python train.py --attn_scale=0.177 --lr_mult_o=1.36 --train_tokens=145000000
Each number is 50 + 10 x the weight over its row's rms, rounded and kept within 0 to 99. Layers, rows and columns count from 0. The size before them is the row's rms in percent of the matrix's.

# layer 4 attention query, 96x96, rms 0.228, rows 0-72, columns 0-95
108:48 50 31 40 42 66 26 52 25 48 37 58 35 44 56 31 61 53 54 66 52 61 27 55 49 47 31 33 59 34 59 63 26 61 55 42 38 45 43 42 48 33 54 46 58 50 62 51 38 52 52 62 53 49 36 46 44 56 51 63 52 54 49 54 56 69 67 55 49 52 52 47 62 43 42 58 38 41 49 56 52 46 55 48 49 58 58 54 38 38 39 42 51 55 50 54
089:54 75 63 67 63 55 71 42 59 39 46 49 62 53 53 56 33 49 57 41 57 26 53 54 30 47 60 67 50 54 52 34 66 36 46 66 66 39 54 50 51 49 34 51 42 47 44 46 45 49 48 48 48 56 58 47 53 59 58 54 44 55 58 45 48 47 50 25 52 44 44 54 55 61 50 46 55 45 62 45 40 64 53 47 36 55 38 24 47 64 53 56 48 43 43 27
094:57 51 79 54 69 36 56 61 33 51 48 36 68 50 57 54 40 42 56 35 47 60 55 55 53 42 62 55 58 74 45 39 53 53 61 37 40 48 65 63 64 38 46 52 39 45 32 48 49 62 65 51 49 46 47 62 42 37 39 36 51 45 45 49 53 51 42 35 40 49 53 54 33 59 49 29 64 68 57 43 58 57 42 57 57 55 39 71 53 54 51 57 51 48 54 50
072:54 40 47 53 39 61 68 47 59 40 62 63 36 45 61 50 67 57 51 60 36 49 29 61 49 24 27 39 62 50 46 47 61 59 51 44 58 54 67 59 48 51 55 35 52 72 74 51 60 62 60 55 46 42 59 47 35 45 54 52 61 47 49 51 47 49 41 54 40 45 42 59 60 44 61 42 59 47 60 65 54 55 57 39 52 40 35 49 45 52 55 43 39 34 44 67
076:54 52 59 35 50 80 43 62 51 43 29 44 49 48 52 59 58 49 63 61 60 40 36 58 32 47 61 47 40 39 59 58 42 50 45 53 51 45 47 30 61 32 64 47 50 16 38 56 53 51 47 52 44 50 38 51 49 48 54 45 48 37 50 44 69 43 51 45 60 52 61 46 52 58 47 45 25 56 71 45 50 51 38 40 55 54 47 42 53 36 49 59 60 66 46 56
092:60 46 46 55 42 58 30 65 63 44 33 40 65 42 42 30 55 34 45 48 61 65 66 47 59 48 66 53 61 61 58 63 54 57 52 42 48 51 39 40 52 41 50 47 54 23 39 64 34 47 50 45 35 40 48 44 33 56 56 46 37 42 52 43 54 55 49 52 67 56 69 50 69 48 46 48 54 57 64 70 55 54 50 60 61 68 62 52 42 44 48 48 39 44 53 45
095:57 35 34 58 43 58 57 21 45 49 72 53 43 48 58 41 50 38 43 41 53 50 64 34 50 49 48 62 47 44 31 46 44 41 35 50 48 61 35 55 19 62 56 52 64 62 28 61 57 43 63 51 51 59 47 53 53 42 56 37 52 52 45 44 55 46 35 52 56 36 50 47 54 49 67 46 56 47 54 58 50 53 54 41 44 33 55 57 78 47 56 48 44 63 45 51
101:33 47 19 52 50 61 42 42 40 57 58 61 51 71 54 52 55 44 48 62 51 61 37 38 58 43 68 48 49 49 70 32 39 39 42 46 53 49 54 62 53 49 52 46 65 65 43 53 53 43 50 54 39 58 39 50 46 32 47 47 52 60 51 38 58 53 50 52 58 56 57 46 62 31 62 46 40 34 53 42 29 36 69 51 72 39 45 53 38 42 61 59 50 53 56 55
097:51 56 86 64 72 34 70 42 61 69 53 45 48 46 49 59 36 48 46 40 60 42 65 49 47 57 59 62 58 62 49 42 54 46 54 47 51 39 49 53 52 47 43 48 43 47 54 62 64 44 42 49 52 55 62 53 55 39 51 45 51 35 47 53 43 34 39 40 37 44 39 68 48 68 58 38 62 60 56 46 53 68 44 54 52 50 37 57 53 71 45 59 41 52 34 54
104:50 53 14 45 45 67 49 37 49 29 45 51 38 53 55 45 53 65 51 66 49 56 38 43 51 46 44 33 48 38 55 70 49 52 32 50 55 47 43 44 47 48 49 45 57 56 44 39 30 43 50 51 43 56 42 41 47 69 57 49 58 72 50 49 60 61 63 56 42 64 44 24 59 38 52 45 47 36 49 49 41 44 55 40 44 44 61 52 46 34 46 47 63 51 66 40
084:48 55 57 41 53 48 25 40 53 56 41 51 53 53 27 47 34 28 60 53 69 35 41 56 39 77 74 47 42 41 49 49 47 50 48 43 51 54 29 44 39 37 48 55 64 25 45 57 45 48 57 49 33 60 42 53 64 51 58 60 37 48 39 50 51 46 44 46 59 52 59 54 48 47 41 56 37 48 48 56 45 45 46 46 51 58 56 29 54 42 73 48 45 50 48 42
076:50 40 67 68 47 36 50 48 59 70 62 62 47 52 65 55 53 46 30 24 50 42 39 51 59 66 54 55 48 74 37 33 54 26 55 60 54 39 64 57 53 52 55 52 41 46 52 46 47 57 53 61 59 42 69 65 64 30 53 42 60 40 52 56 36 50 40 49 40 38 53 67 40 59 52 43 62 46 42 53 55 54 46 51 53 46 41 47 49 56 51 45 54 43 38 47
077:42 64 19 37 54 80 33 46 58 43 39 36 59 46 45 53 64 39 43 55 72 44 57 54 58 36 57 45 51 46 34 56 48 54 63 59 54 38 52 57 56 38 43 45 51 39 50 57 36 40 57 39 47 53 43 49 45 55 62 49 40 56 65 45 46 40 56 38 49 59 49 29 49 48 56 50 31 51 62 51 41 56 45 47 29 50 65 54 38 52 35 50 37 45 49 47
094:37 50 60 49 37 22 63 58 53 43 63 60 39 49 50 52 47 41 49 47 40 51 58 54 55 42 35 54 48 61 49 38 60 52 44 30 41 57 66 53 48 57 39 44 58 58 68 50 75 66 55 46 49 56 43 49 60 44 56 48 54 59 35 52 46 46 61 56 39 59 40 50 39 51 54 23 71 53 46 53 57 39 62 69 69 45 28 52 54 44 53 52 59 45 40 61
098:50 32 49 60 37 61 48 21 46 53 52 70 35 44 52 42 67 55 40 50 65 45 44 58 77 53 48 51 58 50 34 61 57 38 49 42 51 57 59 60 39 65 57 53 45 61 50 40 35 50 41 48 49 38 49 60 38 35 52 33 55 53 56 49 42 59 51 42 38 43 16 54 52 49 59 50 45 54 40 39 56 61 63 41 43 54 45 59 45 52 52 57 54 60 48 67
108:52 56 66 75 46 76 40 63 58 61 50 57 38 68 34 39 52 55 50 67 71 35 64 43 42 43 36 53 56 58 57 43 47 56 54 58 38 49 43 55 56 52 54 42 59 48 54 53 55 54 56 38 60 51 39 33 45 54 53 50 50 54 43 50 54 46 46 60 53 50 66 54 52 55 66 60 75 45 52 26 46 55 59 46 38 48 64 43 49 56 34 63 66 47 53 35
102:54 48 62 55 55 39 64 59 38 50 38 51 55 48 40 53 53 58 63 42 61 47 45 50 48 60 55 67 68 45 43 49 46 33 69 55 40 51 49 43 54 48 39 61 46 59 37 49 47 56 52 53 41 44 24 53 56 45 46 43 46 60 54 74 56 46 52 27 55 41 58 65 67 81 47 62 45 55 53 26 53 45 58 58 42 52 64 45 63 42 45 73 44 48 50 56
100:32 46 33 39 62 51 46 46 33 41 48 54 46 60 52 36 81 55 45 52 61 66 38 49 36 38 43 57 54 43 45 52 40 44 44 69 49 63 61 52 65 59 52 56 60 50 53 71 45 58 41 72 44 43 46 45 45 57 46 47 61 70 49 51 50 49 45 65 53 50 64 57 36 59 39 53 63 60 59 50 67 43 51 25 56 42 56 62 43 44 58 54 56 46 53 40
101:41 63 56 61 53 41 39 76 54 60 55 44 27 46 55 39 55 56 34 51 41 65 39 58 48 54 57 49 72 28 35 46 45 55 67 42 55 47 47 43 59 31 55 57 57 66 57 43 70 31 40 62 43 49 45 64 36 59 57 48 40 49 39 57 46 44 53 50 51 44 49 48 51 66 53 37 53 54 61 63 62 56 46 42 61 57 56 49 49 67 63 56 58 49 36 49
110:44 52 58 46 52 54 31 38 61 45 55 64 65 62 41 41 45 44 60 33 51 46 46 45 40 30 43 53 67 28 75 45 39 45 44 61 41 54 59 53 38 46 68 35 55 53 52 46 54 47 40 62 40 43 48 48 67 40 30 44 33 49 50 61 57 55 42 46 52 62 50 48 47 64 32 41 42 41 57 57 49 39 42 53 45 57 38 59 53 53 60 31 44 58 31 57
100:64 38 52 41 43 64 75 56 44 48 52 50 44 59 68 37 57 62 38 69 41 44 51 61 50 73 42 67 31 53 55 46 50 54 58 45 53 66 38 38 42 67 61 42 53 47 40 41 36 46 48 50 43 51 49 50 47 51 44 60 54 49 45 40 60 51 42 53 53 58 49 46 56 58 60 61 44 55 33 47 51 30 43 63 49 26 75 47 47 58 35 52 39 58 57 37
104:65 52 42 58 46 64 44 54 70 57 52 37 52 51 34 56 55 42 52 46 45 56 67 47 53 67 57 54 52 50 60 53 42 34 56 56 55 74 48 40 39 39 30 44 38 47 50 50 56 40 45 47 50 62 46 49 29 57 54 52 36 60 35 36 52 50 59 49 57 52 59 47 39 34 37 44 49 42 61 33 49 66 57 57 40 45 74 68 58 58 38 28 47 51 46 36
102:56 53 36 50 54 64 51 44 39 58 62 62 71 59 45 54 70 38 44 40 32 48 44 56 59 48 55 39 59 44 70 62 54 61 55 56 48 54 68 46 64 48 61 43 44 28 50 43 44 43 48 44 49 58 44 43 51 48 47 37 38 57 54 69 55 39 48 57 41 58 52 45 61 32 46 55 42 50 37 49 41 56 71 39 41 57 67 47 68 55 58 44 58 51 79 54
113:47 56 37 55 54 64 51 26 46 68 53 54 47 42 52 49 35 55 51 56 58 40 62 37 54 54 54 47 46 34 49 62 53 52 68 41 61 64 21 51 54 62 37 54 52 40 49 52 74 46 48 45 58 66 38 58 54 47 47 39 43 44 47 69 60 41 54 54 44 39 46 32 68 36 59 32 58 63 42 44 42 46 61 41 56 43 64 40 54 57 44 38 44 57 61 44
102:57 53 33 42 57 61 46 57 50 56 60 57 40 30 50 36 44 48 50 55 45 52 49 33 51 51 65 45 54 57 36 35 68 62 62 49 48 63 64 62 54 38 56 58 70 36 47 68 55 54 53 59 37 71 51 45 40 45 61 45 43 57 56 44 43 59 47 53 38 32 65 57 53 40 38 56 59 54 55 44 40 64 54 59 38 52 31 55 54 69 39 60 53 73 44 47
095:46 59 26 47 37 65 51 23 66 54 41 59 42 41 63 80 47 37 58 50 55 52 48 37 51 63 32 45 60 69 59 56 57 54 56 40 46 58 55 43 49 43 45 70 53 54 46 56 46 47 58 67 40 30 44 48 47 70 49 48 57 48 60 54 56 37 64 51 42 49 51 50 40 34 51 51 41 42 47 38 38 46 52 50 44 59 61 46 42 47 43 52 66 58 58 59
110:35 46 30 63 51 34 35 51 54 37 36 58 43 69 52 52 58 57 54 44 64 44 33 53 63 44 62 54 47 39 57 47 58 50 42 43 49 75 64 61 61 42 44 53 43 45 54 37 49 68 52 40 46 50 47 58 47 47 42 47 51 49 45 64 54 49 54 56 52 57 66 47 52 50 30 44 40 71 33 50 67 53 62 40 55 44 70 55 32 39 31 59 49 40 52 61
108:46 66 37 71 23 53 42 56 59 47 78 52 52 51 54 53 51 53 41 57 32 63 49 67 50 37 24 41 41 44 54 61 47 37 48 30 66 40 42 46 62 48 41 55 51 54 47 35 45 61 63 56 62 55 38 52 65 36 54 58 35 54 49 48 44 51 54 55 39 55 47 56 60 61 41 55 45 41 50 58 53 50 48 42 43 38 23 51 49 46 52 42 50 53 57 47
101:60 60 56 49 56 49 61 57 31 58 63 53 52 48 45 77 56 48 52 47 46 46 48 45 54 61 46 57 49 48 47 50 42 45 42 49 53 70 50 40 64 38 41 42 43 43 23 57 49 28 40 48 39 27 51 66 45 70 58 55 62 39 60 36 42 42 57 41 50 57 44 50 35 54 69 41 50 59 32 25 51 47 64 51 61 51 60 44 59 57 43 44 46 55 58 52
095:44 43 69 45 48 63 43 46 57 57 44 68 53 61 41 44 54 34 77 44 53 38 45 61 54 46 54 42 55 59 47 48 56 50 70 32 57 47 31 59 48 41 52 64 49 26 61 58 65 65 29 56 44 44 43 42 46 50 40 38 36 37 59 49 51 36 52 50 49 42 44 42 62 45 55 32 59 47 52 56 51 55 24 30 50 41 53 51 45 45 57 39 60 44 49 56
106:50 46 46 47 46 58 45 50 56 56 49 66 38 50 35 48 54 61 67 41 56 43 54 51 61 72 45 46 48 52 41 36 54 51 53 45 25 32 50 67 54 55 44 66 44 48 48 51 54 34 62 53 55 62 56 69 59 58 66 57 39 39 39 39 42 47 65 49 57 73 29 51 56 58 36 40 38 71 53 44 35 46 58 53 56 42 47 55 43 56 57 58 61 51 31 39
103:60 40 58 60 54 61 56 52 29 53 39 35 36 52 56 46 43 46 65 53 44 53 54 54 31 53 52 50 49 33 59 48 37 52 39 45 45 63 42 40 73 70 48 46 61 45 63 32 46 44 33 64 44 45 47 46 51 47 58 48 29 50 48 45 47 41 51 41 51 47 70 38 50 48 64 49 46 41 48 42 42 67 58 54 32 29 72 51 40 60 40 46 40 50 59 64
101:49 48 41 63 34 48 67 53 51 43 52 59 47 47 49 32 59 41 32 62 61 50 44 68 65 39 43 63 49 55 68 47 59 51 61 44 62 45 39 62 68 59 50 54 39 57 47 61 52 32 31 30 49 39 49 50 43 54 63 39 51 48 44 53 35 72 59 48 60 50 37 40 53 64 64 51 37 68 66 39 66 52 49 43 48 43 40 50 57 46 47 45 50 46 51 65
087:51 71 55 42 42 50 46 71 39 77 55 42 51 54 37 54 37 57 67 38 51 41 42 51 55 59 57 44 40 63 44 76 57 48 48 52 42 47 60 48 36 42 56 53 50 51 55 49 61 68 59 39 34 36 46 36 48 49 50 56 44 60 55 77 37 62 61 43 66 41 63 51 41 48 47 49 53 48 40 50 59 71 51 51 49 56 52 34 34 50 62 40 51 54 49 53
096:43 64 44 71 34 53 57 48 52 49 45 59 42 50 59 67 52 50 45 60 70 42 49 49 44 46 66 63 46 45 57 53 57 60 34 42 54 30 46 40 53 54 47 40 42 65 45 51 55 33 30 53 41 35 35 57 51 47 40 55 56 52 40 46 48 29 59 48 45 72 50 28 64 62 58 55 41 45 35 50 53 44 36 50 60 53 69 57 52 56 48 31 59 35 51 49
099:50 52 48 57 70 41 67 53 54 52 48 50 55 48 39 59 54 56 54 55 70 50 48 47 53 58 62 36 41 48 59 52 43 42 42 44 61 56 48 37 50 42 57 39 41 47 22 52 36 30 46 62 51 32 32 49 48 56 45 58 54 61 47 53 50 27 55 57 49 58 74 35 33 55 53 54 48 60 43 56 50 51 25 45 49 29 60 69 48 47 52 35 63 43 59 48
114:47 47 57 42 58 43 56 44 60 53 54 58 43 56 43 56 46 48 65 72 56 58 43 47 57 48 51 56 57 40 54 41 49 62 66 39 73 42 47 57 44 58 23 38 47 62 57 37 30 47 56 47 60 54 53 41 34 49 33 53 55 51 72 39 54 43 54 42 55 56 36 26 44 47 30 35 59 56 56 60 58 62 45 49 28 38 63 53 52 45 56 41 40 57 40 53
088:43 55 51 61 57 51 33 46 60 45 54 46 53 43 66 62 46 44 57 57 67 54 66 59 41 56 60 54 57 43 48 41 53 51 37 48 35 47 53 33 58 60 54 63 67 42 39 38 60 42 45 53 68 69 30 46 60 41 65 42 44 72 52 66 29 56 50 61 50 57 61 44 54 49 48 57 38 61 80 49 64 51 58 39 48 64 47 56 61 53 46 49 54 53 59 52
105:37 69 55 67 45 52 57 54 48 60 40 34 60 65 51 47 59 62 54 52 41 50 54 68 33 49 37 56 54 47 57 58 36 48 49 47 54 48 47 54 53 33 49 58 44 50 41 68 41 55 52 62 45 37 47 64 43 36 57 58 40 55 64 50 63 33 50 44 56 50 51 64 35 82 55 53 43 51 51 29 59 54 29 57 56 42 44 50 60 39 31 50 50 31 44 46
092:32 44 51 50 63 32 67 40 41 37 54 59 58 46 64 60 46 42 38 44 51 45 48 56 50 35 41 69 43 44 56 53 53 33 47 43 42 60 54 55 45 70 41 54 63 78 46 69 57 65 57 49 60 53 68 54 53 45 37 54 57 36 41 65 55 52 46 36 54 46 65 54 42 55 53 45 72 64 48 51 63 32 66 47 49 59 42 49 41 53 42 46 46 58 38 49
091:46 47 58 56 66 60 58 60 45 28 30 58 44 64 61 62 44 38 54 51 43 55 69 47 50 39 40 59 60 63 63 44 58 42 53 48 56 52 42 57 50 39 59 61 53 51 39 67 54 47 48 60 74 45 53 46 46 48 50 25 54 60 54 44 63 67 46 35 51 40 48 75 57 43 54 46 50 38 56 57 60 57 55 52 24 44 41 52 45 58 36 65 48 43 40 44
082:45 47 48 35 50 48 36 48 45 44 49 66 50 46 54 51 45 48 44 59 64 63 59 54 56 52 74 49 48 48 34 33 42 42 43 63 76 72 57 46 36 49 34 49 46 42 35 41 29 41 63 50 39 41 30 54 45 54 50 53 44 51 60 46 52 43 45 65 43 59 50 42 46 51 48 41 47 51 55 54 38 53 35 56 47 61 72 58 57 44 79 32 50 46 43 48
098:47 60 46 54 42 57 65 44 44 40 62 47 44 53 42 52 55 50 58 42 55 47 46 49 52 44 41 59 49 51 57 53 72 48 53 24 36 46 41 50 60 65 61 42 45 70 57 61 63 44 27 38 50 44 49 42 53 50 57 42 43 43 56 55 35 54 62 52 54 44 44 43 55 51 36 64 49 49 58 51 60 54 71 30 42 57 47 34 38 52 24 67 45 23 65 45
102:43 54 44 57 39 43 45 33 55 47 53 47 43 30 50 28 33 44 37 65 54 37 59 47 44 42 40 69 49 48 52 43 65 48 46 49 49 46 46 45 61 59 36 45 57 60 38 71 26 65 43 37 47 62 50 41 46 65 49 54 38 51 54 49 58 44 52 56 49 36 56 51 64 57 54 35 40 24 38 57 37 55 52 49 46 50 53 53 38 49 59 47 51 70 70 35
085:56 51 56 54 41 40 69 41 56 46 43 53 43 50 61 46 57 44 53 56 42 45 50 33 43 58 30 50 54 57 41 67 55 56 64 31 28 53 51 61 56 52 49 48 44 55 69 56 63 53 31 42 60 52 54 41 46 41 44 32 65 40 65 52 53 52 53 63 58 32 48 53 62 51 35 48 58 53 50 63 48 42 71 37 62 51 40 56 42 50 23 68 52 57 36 53
098:60 57 39 56 58 60 49 67 56 52 55 50 51 73 46 63 40 50 38 65 55 53 50 59 38 53 65 39 60 67 49 41 38 57 44 41 74 47 54 53 60 42 52 35 48 42 37 57 48 61 54 40 55 64 61 42 47 58 35 43 58 48 51 26 56 43 66 47 44 68 50 37 33 42 52 65 50 53 46 36 63 57 34 54 47 41 57 47 55 38 65 48 43 71 51 55
097:51 51 59 53 22 32 60 34 59 38 56 49 60 61 36 44 42 46 59 50 61 42 37 50 62 48 54 69 33 47 45 59 33 53 36 38 60 47 58 27 45 60 40 36 44 61 53 47 52 44 33 51 32 44 56 53 45 52 46 62 61 54 48 55 50 56 44 54 49 56 46 37 58 45 47 23 48 59 42 54 46 48 38 51 55 56 73 58 42 48 45 28 42 56 53 53
088:44 58 57 34 55 60 47 55 36 56 53 59 57 66 46 52 56 46 51 66 45 41 60 66 55 48 52 40 43 54 48 53 39 34 52 51 57 40 42 52 49 44 47 78 34 44 40 49 50 53 63 64 30 37 60 46 50 49 58 71 63 40 62 47 58 60 55 63 54 46 65 36 51 18 35 60 48 71 47 41 63 63 46 51 47 51 57 47 55 47 47 54 59 60 59 37
110:50 69 31 46 57 55 59 24 51 47 76 32 62 42 63 42 62 42 37 47 42 51 58 52 45 52 61 58 45 49 53 54 50 70 62 61 51 68 48 43 39 77 49 51 61 45 52 45 57 30 59 51 42 57 47 41 63 52 54 48 46 51 60 58 38 53 61 60 47 59 50 48 70 54 53 44 30 46 45 54 60 55 51 45 42 50 66 61 44 31 52 45 53 53 63 43
108:51 42 49 49 47 31 46 56 48 52 63 38 48 39 44 56 51 49 54 64 57 59 43 69 50 42 34 61 54 53 37 56 46 44 48 42 33 43 46 57 58 29 43 53 31 55 63 31 64 53 41 46 37 53 42 40 48 42 44 81 49 60 73 64 31 51 45 47 56 47 45 43 44 65 66 44 54 41 53 57 60 57 47 55 33 53 48 35 60 59 61 57 36 62 42 55
111:59 55 63 54 63 35 49 40 54 55 63 51 32 59 41 45 38 53 46 53 40 66 52 51 67 45 43 44 46 61 30 49 52 62 52 44 41 37 44 53 60 43 47 53 49 32 55 59 55 47 57 76 47 44 54 62 52 55 53 55 47 29 48 60 45 67 58 51 49 46 57 46 46 46 41 44 33 49 44 60 47 56 62 34 62 47 20 48 49 51 54 57 70 29 68 36
121:33 48 51 39 41 57 39 62 43 49 49 59 44 58 60 59 70 28 44 66 53 43 50 39 48 44 58 73 44 45 60 54 59 61 52 67 44 51 38 68 39 42 50 50 48 50 38 45 51 68 40 44 40 46 45 42 45 62 59 53 37 45 54 50 61 45 54 42 50 61 45 58 73 40 68 48 38 46 42 51 31 40 53 59 51 77 62 55 49 51 43 35 42 57 40 41
106:53 70 52 34 54 69 59 49 63 43 56 50 46 36 49 45 52 62 61 48 52 47 62 54 52 53 48 46 37 60 54 58 49 58 28 50 63 34 61 48 51 49 73 44 49 59 62 48 62 66 57 55 55 60 70 52 55 60 48 50 73 52 26 36 65 54 53 62 51 49 58 46 55 61 58 50 47 54 52 49 64 42 47 40 49 41 41 47 36 56 45 20 55 34 40 41
106:43 46 45 32 56 48 49 51 53 39 46 30 44 59 51 50 34 57 65 48 41 53 41 39 51 66 52 54 44 73 54 57 27 44 43 68 52 48 56 62 37 49 58 52 52 32 36 49 34 53 34 54 56 38 37 43 61 47 61 46 53 43 60 53 44 53 50 48 74 60 28 46 35 52 37 59 56 57 41 53 62 67 53 64 57 52 67 50 33 50 49 56 46 35 46 55
099:52 60 56 53 56 38 43 42 43 48 61 64 62 40 69 66 52 55 28 50 45 70 60 34 52 64 51 43 55 61 59 40 33 43 36 55 39 35 55 40 43 43 47 39 48 42 47 50 56 55 61 34 25 42 45 50 51 50 35 50 41 49 55 38 62 44 34 47 64 55 35 43 57 50 55 53 53 70 46 65 66 43 41 53 61 32 44 59 57 51 54 60 52 37 58 56
106:36 52 42 35 43 59 49 53 39 40 50 65 70 56 56 49 32 32 67 43 65 25 49 33 54 58 45 51 51 69 46 52 38 29 69 59 39 56 49 43 41 49 52 50 38 38 45 40 35 50 70 56 48 61 49 63 45 48 58 55 50 54 53 40 65 42 56 38 50 45 48 48 67 45 47 33 48 60 48 52 51 61 46 39 31 56 54 60 46 46 52 60 42 49 63 41
106:55 45 47 53 53 51 60 48 47 54 48 33 60 56 43 43 45 73 66 37 60 45 44 59 36 31 53 40 52 45 48 36 39 56 77 55 49 64 46 54 46 47 69 56 60 57 57 51 40 43 57 57 65 49 56 43 50 58 57 46 46 33 37 47 49 47 69 53 43 54 42 49 55 65 73 36 53 51 56 49 50 49 40 41 74 51 36 29 57 54 45 45 30 43 36 60
100:52 63 54 61 46 42 33 56 41 45 43 45 46 65 52 44 57 35 60 45 47 35 52 44 46 54 50 47 53 51 62 56 52 62 43 58 50 68 43 54 47 58 39 41 56 39 76 42 57 48 53 68 42 64 63 50 47 77 57 29 57 39 43 44 42 56 49 70 66 44 41 51 62 58 52 52 38 40 63 56 51 56 47 48 48 41 67 43 58 50 58 59 27 28 58 63
116:53 59 54 60 51 73 40 33 60 46 57 51 56 60 54 49 39 57 67 58 61 57 49 29 45 55 64 54 59 74 53 56 43 55 26 64 51 49 33 49 37 61 47 56 52 47 55 62 45 69 33 55 48 35 51 58 68 44 50 41 50 39 57 58 51 36 40 48 58 45 57 51 71 34 44 45 32 36 57 52 57 46 32 55 48 57 51 42 49 45 57 35 54 44 54 49
091:53 52 43 61 35 53 55 53 44 52 63 40 47 36 37 48 42 60 39 58 48 39 48 59 41 46 31 30 56 54 65 51 58 39 66 52 52 38 44 41 34 45 56 42 49 61 53 49 60 38 53 47 55 35 54 46 46 61 61 35 26 43 44 60 50 52 48 59 39 33 52 42 55 61 56 48 31 46 47 34 66 51 50 46 39 40 49 32 39 54 57 34 17 52 48 59
103:61 56 53 45 43 53 56 50 45 32 55 49 63 60 51 44 66 49 53 39 50 64 47 57 66 47 39 52 65 58 59 52 45 30 48 45 60 61 64 61 51 59 50 51 51 35 44 45 52 50 62 52 33 46 43 61 54 68 74 44 39 49 63 62 53 71 47 62 29 62 47 67 21 37 41 53 53 42 64 46 64 54 53 49 41 52 40 62 51 46 55 45 46 40 48 37
100:52 68 70 56 41 63 53 30 39 64 61 58 43 56 36 59 49 68 36 61 38 41 38 39 62 47 58 51 56 50 49 60 62 56 42 33 47 55 38 44 42 53 52 39 56 68 60 52 55 35 46 44 34 47 44 53 55 40 54 47 46 44 55 41 60 49 59 60 60 56 54 45 47 51 35 56 69 40 54 58 43 56 27 71 56 44 36 46 66 31 49 48 44 50 51 34
110:48 51 65 62 46 26 55 59 44 47 57 58 33 48 39 45 48 41 54 51 46 62 51 57 33 39 41 45 31 36 53 52 41 44 35 38 50 55 73 46 54 56 39 57 50 50 41 57 56 50 39 53 46 34 62 55 58 55 42 51 47 58 62 56 57 59 56 63 52 62 60 59 46 52 43 37 40 44 35 47 80 71 44 61 62 52 55 63 52 45 61 57 37 48 43 74
107:57 45 57 55 52 32 58 46 69 57 38 53 47 36 62 61 71 61 59 45 57 64 47 41 51 52 38 46 65 29 56 34 54 42 56 37 56 57 41 45 44 50 36 56 37 50 54 53 34 40 53 56 43 40 67 70 63 60 44 52 67 56 31 48 50 50 47 53 59 65 57 41 60 41 57 60 47 37 59 48 54 61 39 50 41 40 27 66 42 54 57 50 43 38 58 53
083:43 39 45 52 50 61 40 60 64 39 40 54 52 41 56 55 41 30 57 58 47 49 56 49 33 24 43 44 62 67 50 56 58 40 56 32 53 41 60 57 48 49 41 60 38 49 41 58 50 66 57 35 70 53 45 29 47 47 51 68 53 56 39 46 61 28 38 55 38 46 41 53 35 40 55 54 41 44 54 53 41 51 43 30 56 57 51 59 39 58 51 33 66 51 37 56
087:59 34 40 52 43 51 56 63 49 49 47 50 46 41 41 46 53 34 62 31 53 51 68 40 50 51 65 72 42 38 59 62 55 65 45 72 43 33 45 49 41 47 68 51 57 55 54 65 32 44 66 50 49 57 49 59 45 38 46 32 65 43 53 38 52 46 48 37 58 61 56 51 67 50 55 51 47 45 45 37 45 53 50 57 54 55 78 38 51 57 53 46 41 47 62 71
096:55 42 48 38 59 44 44 70 48 49 66 42 32 59 70 58 53 50 48 54 52 50 52 70 62 46 44 35 48 40 60 53 62 46 57 47 63 56 45 59 70 56 59 50 69 33 61 33 68 55 44 40 50 35 48 52 44 53 51 59 58 54 59 59 45 58 59 56 33 44 45 50 55 59 59 61 43 58 60 41 52 64 56 57 46 22 47 76 46 52 61 63 42 45 62 53
090:56 39 64 38 44 44 50 34 54 55 51 48 44 60 47 50 51 54 52 65 60 64 45 52 45 47 41 67 49 42 42 19 36 45 42 54 54 53 40 57 61 52 30 36 53 49 52 62 49 59 33 37 52 31 56 55 44 48 39 61 47 63 23 52 46 42 47 36 51 70 49 67 36 57 28 59 58 55 56 47 57 40 41 56 49 56 49 48 51 57 58 45 72 53 38 48
091:42 54 25 44 50 48 73 48 48 52 55 57 56 37 53 54 51 53 63 50 43 56 42 59 45 47 51 60 60 48 43 70 67 50 40 47 60 50 40 40 31 41 43 58 45 50 62 37 36 53 55 75 57 45 45 40 65 60 45 43 62 47 47 44 57 51 41 60 53 51 79 65 54 38 68 62 44 42 45 60 50 33 41 31 55 35 39 49 53 44 48 46 58 35 57 57
106:54 44 40 64 54 35 58 56 54 41 57 62 40 45 52 23 49 54 52 65 50 50 44 54 84 34 59 74 56 48 62 51 53 55 39 49 39 43 50 59 56 51 54 61 52 38 44 55 38 51 49 41 60 43 35 44 39 49 57 25 44 56 39 51 49 24 46 59 47 61 54 45 48 60 38 34 45 45 44 49 47 38 47 40 48 48 50 57 50 74 56 31 54 49 50 46
097:60 44 50 43 39 52 53 59 58 62 42 43 40 52 47 53 55 56 60 49 57 43 54 50 37 44 41 60 43 47 48 40 37 28 39 74 60 40 42 45 56 37 47 30 44 60 51 70 73 59 47 43 44 52 65 63 50 51 41 47 56 54 42 53 51 53 50 45 43 50 37 45 30 41 50 52 50 42 41 45 51 57 56 63 54 68 48 57 42 76 55 24 57 53 27 38
099:60 48 45 59 36 41 58 37 42 32 53 62 71 60 39 63 34 57 61 45 36 37 47 39 58 41 31 40 47 32 35 47 54 42 53 42 44 46 54 55 50 38 42 33 44 47 46 54 44 59 37 47 58 32 69 57 46 51 49 33 51 51 55 45 60 40 45 50 59 52 54 46 66 53 49 70 45 49 37 51 58 51 48 58 37 42 66 31 34 54 40 60 58 42 36 60
095:39 46 56 48 54 33 68 71 44 65 56 53 29 51 41 53 74 72 45 53 59 50 40 63 50 42 46 47 42 57 50 66 57 62 44 22 55 39 42 33 49 47 32 47 40 54 66 39 55 55 52 55 61 67 57 54 55 39 51 56 55 36 43 48 50 51 39 51 33 50 41 50 44 47 59 48 39 62 58 40 64 44 53 48 32 39 45 41 61 47 61 58 49 58 50 49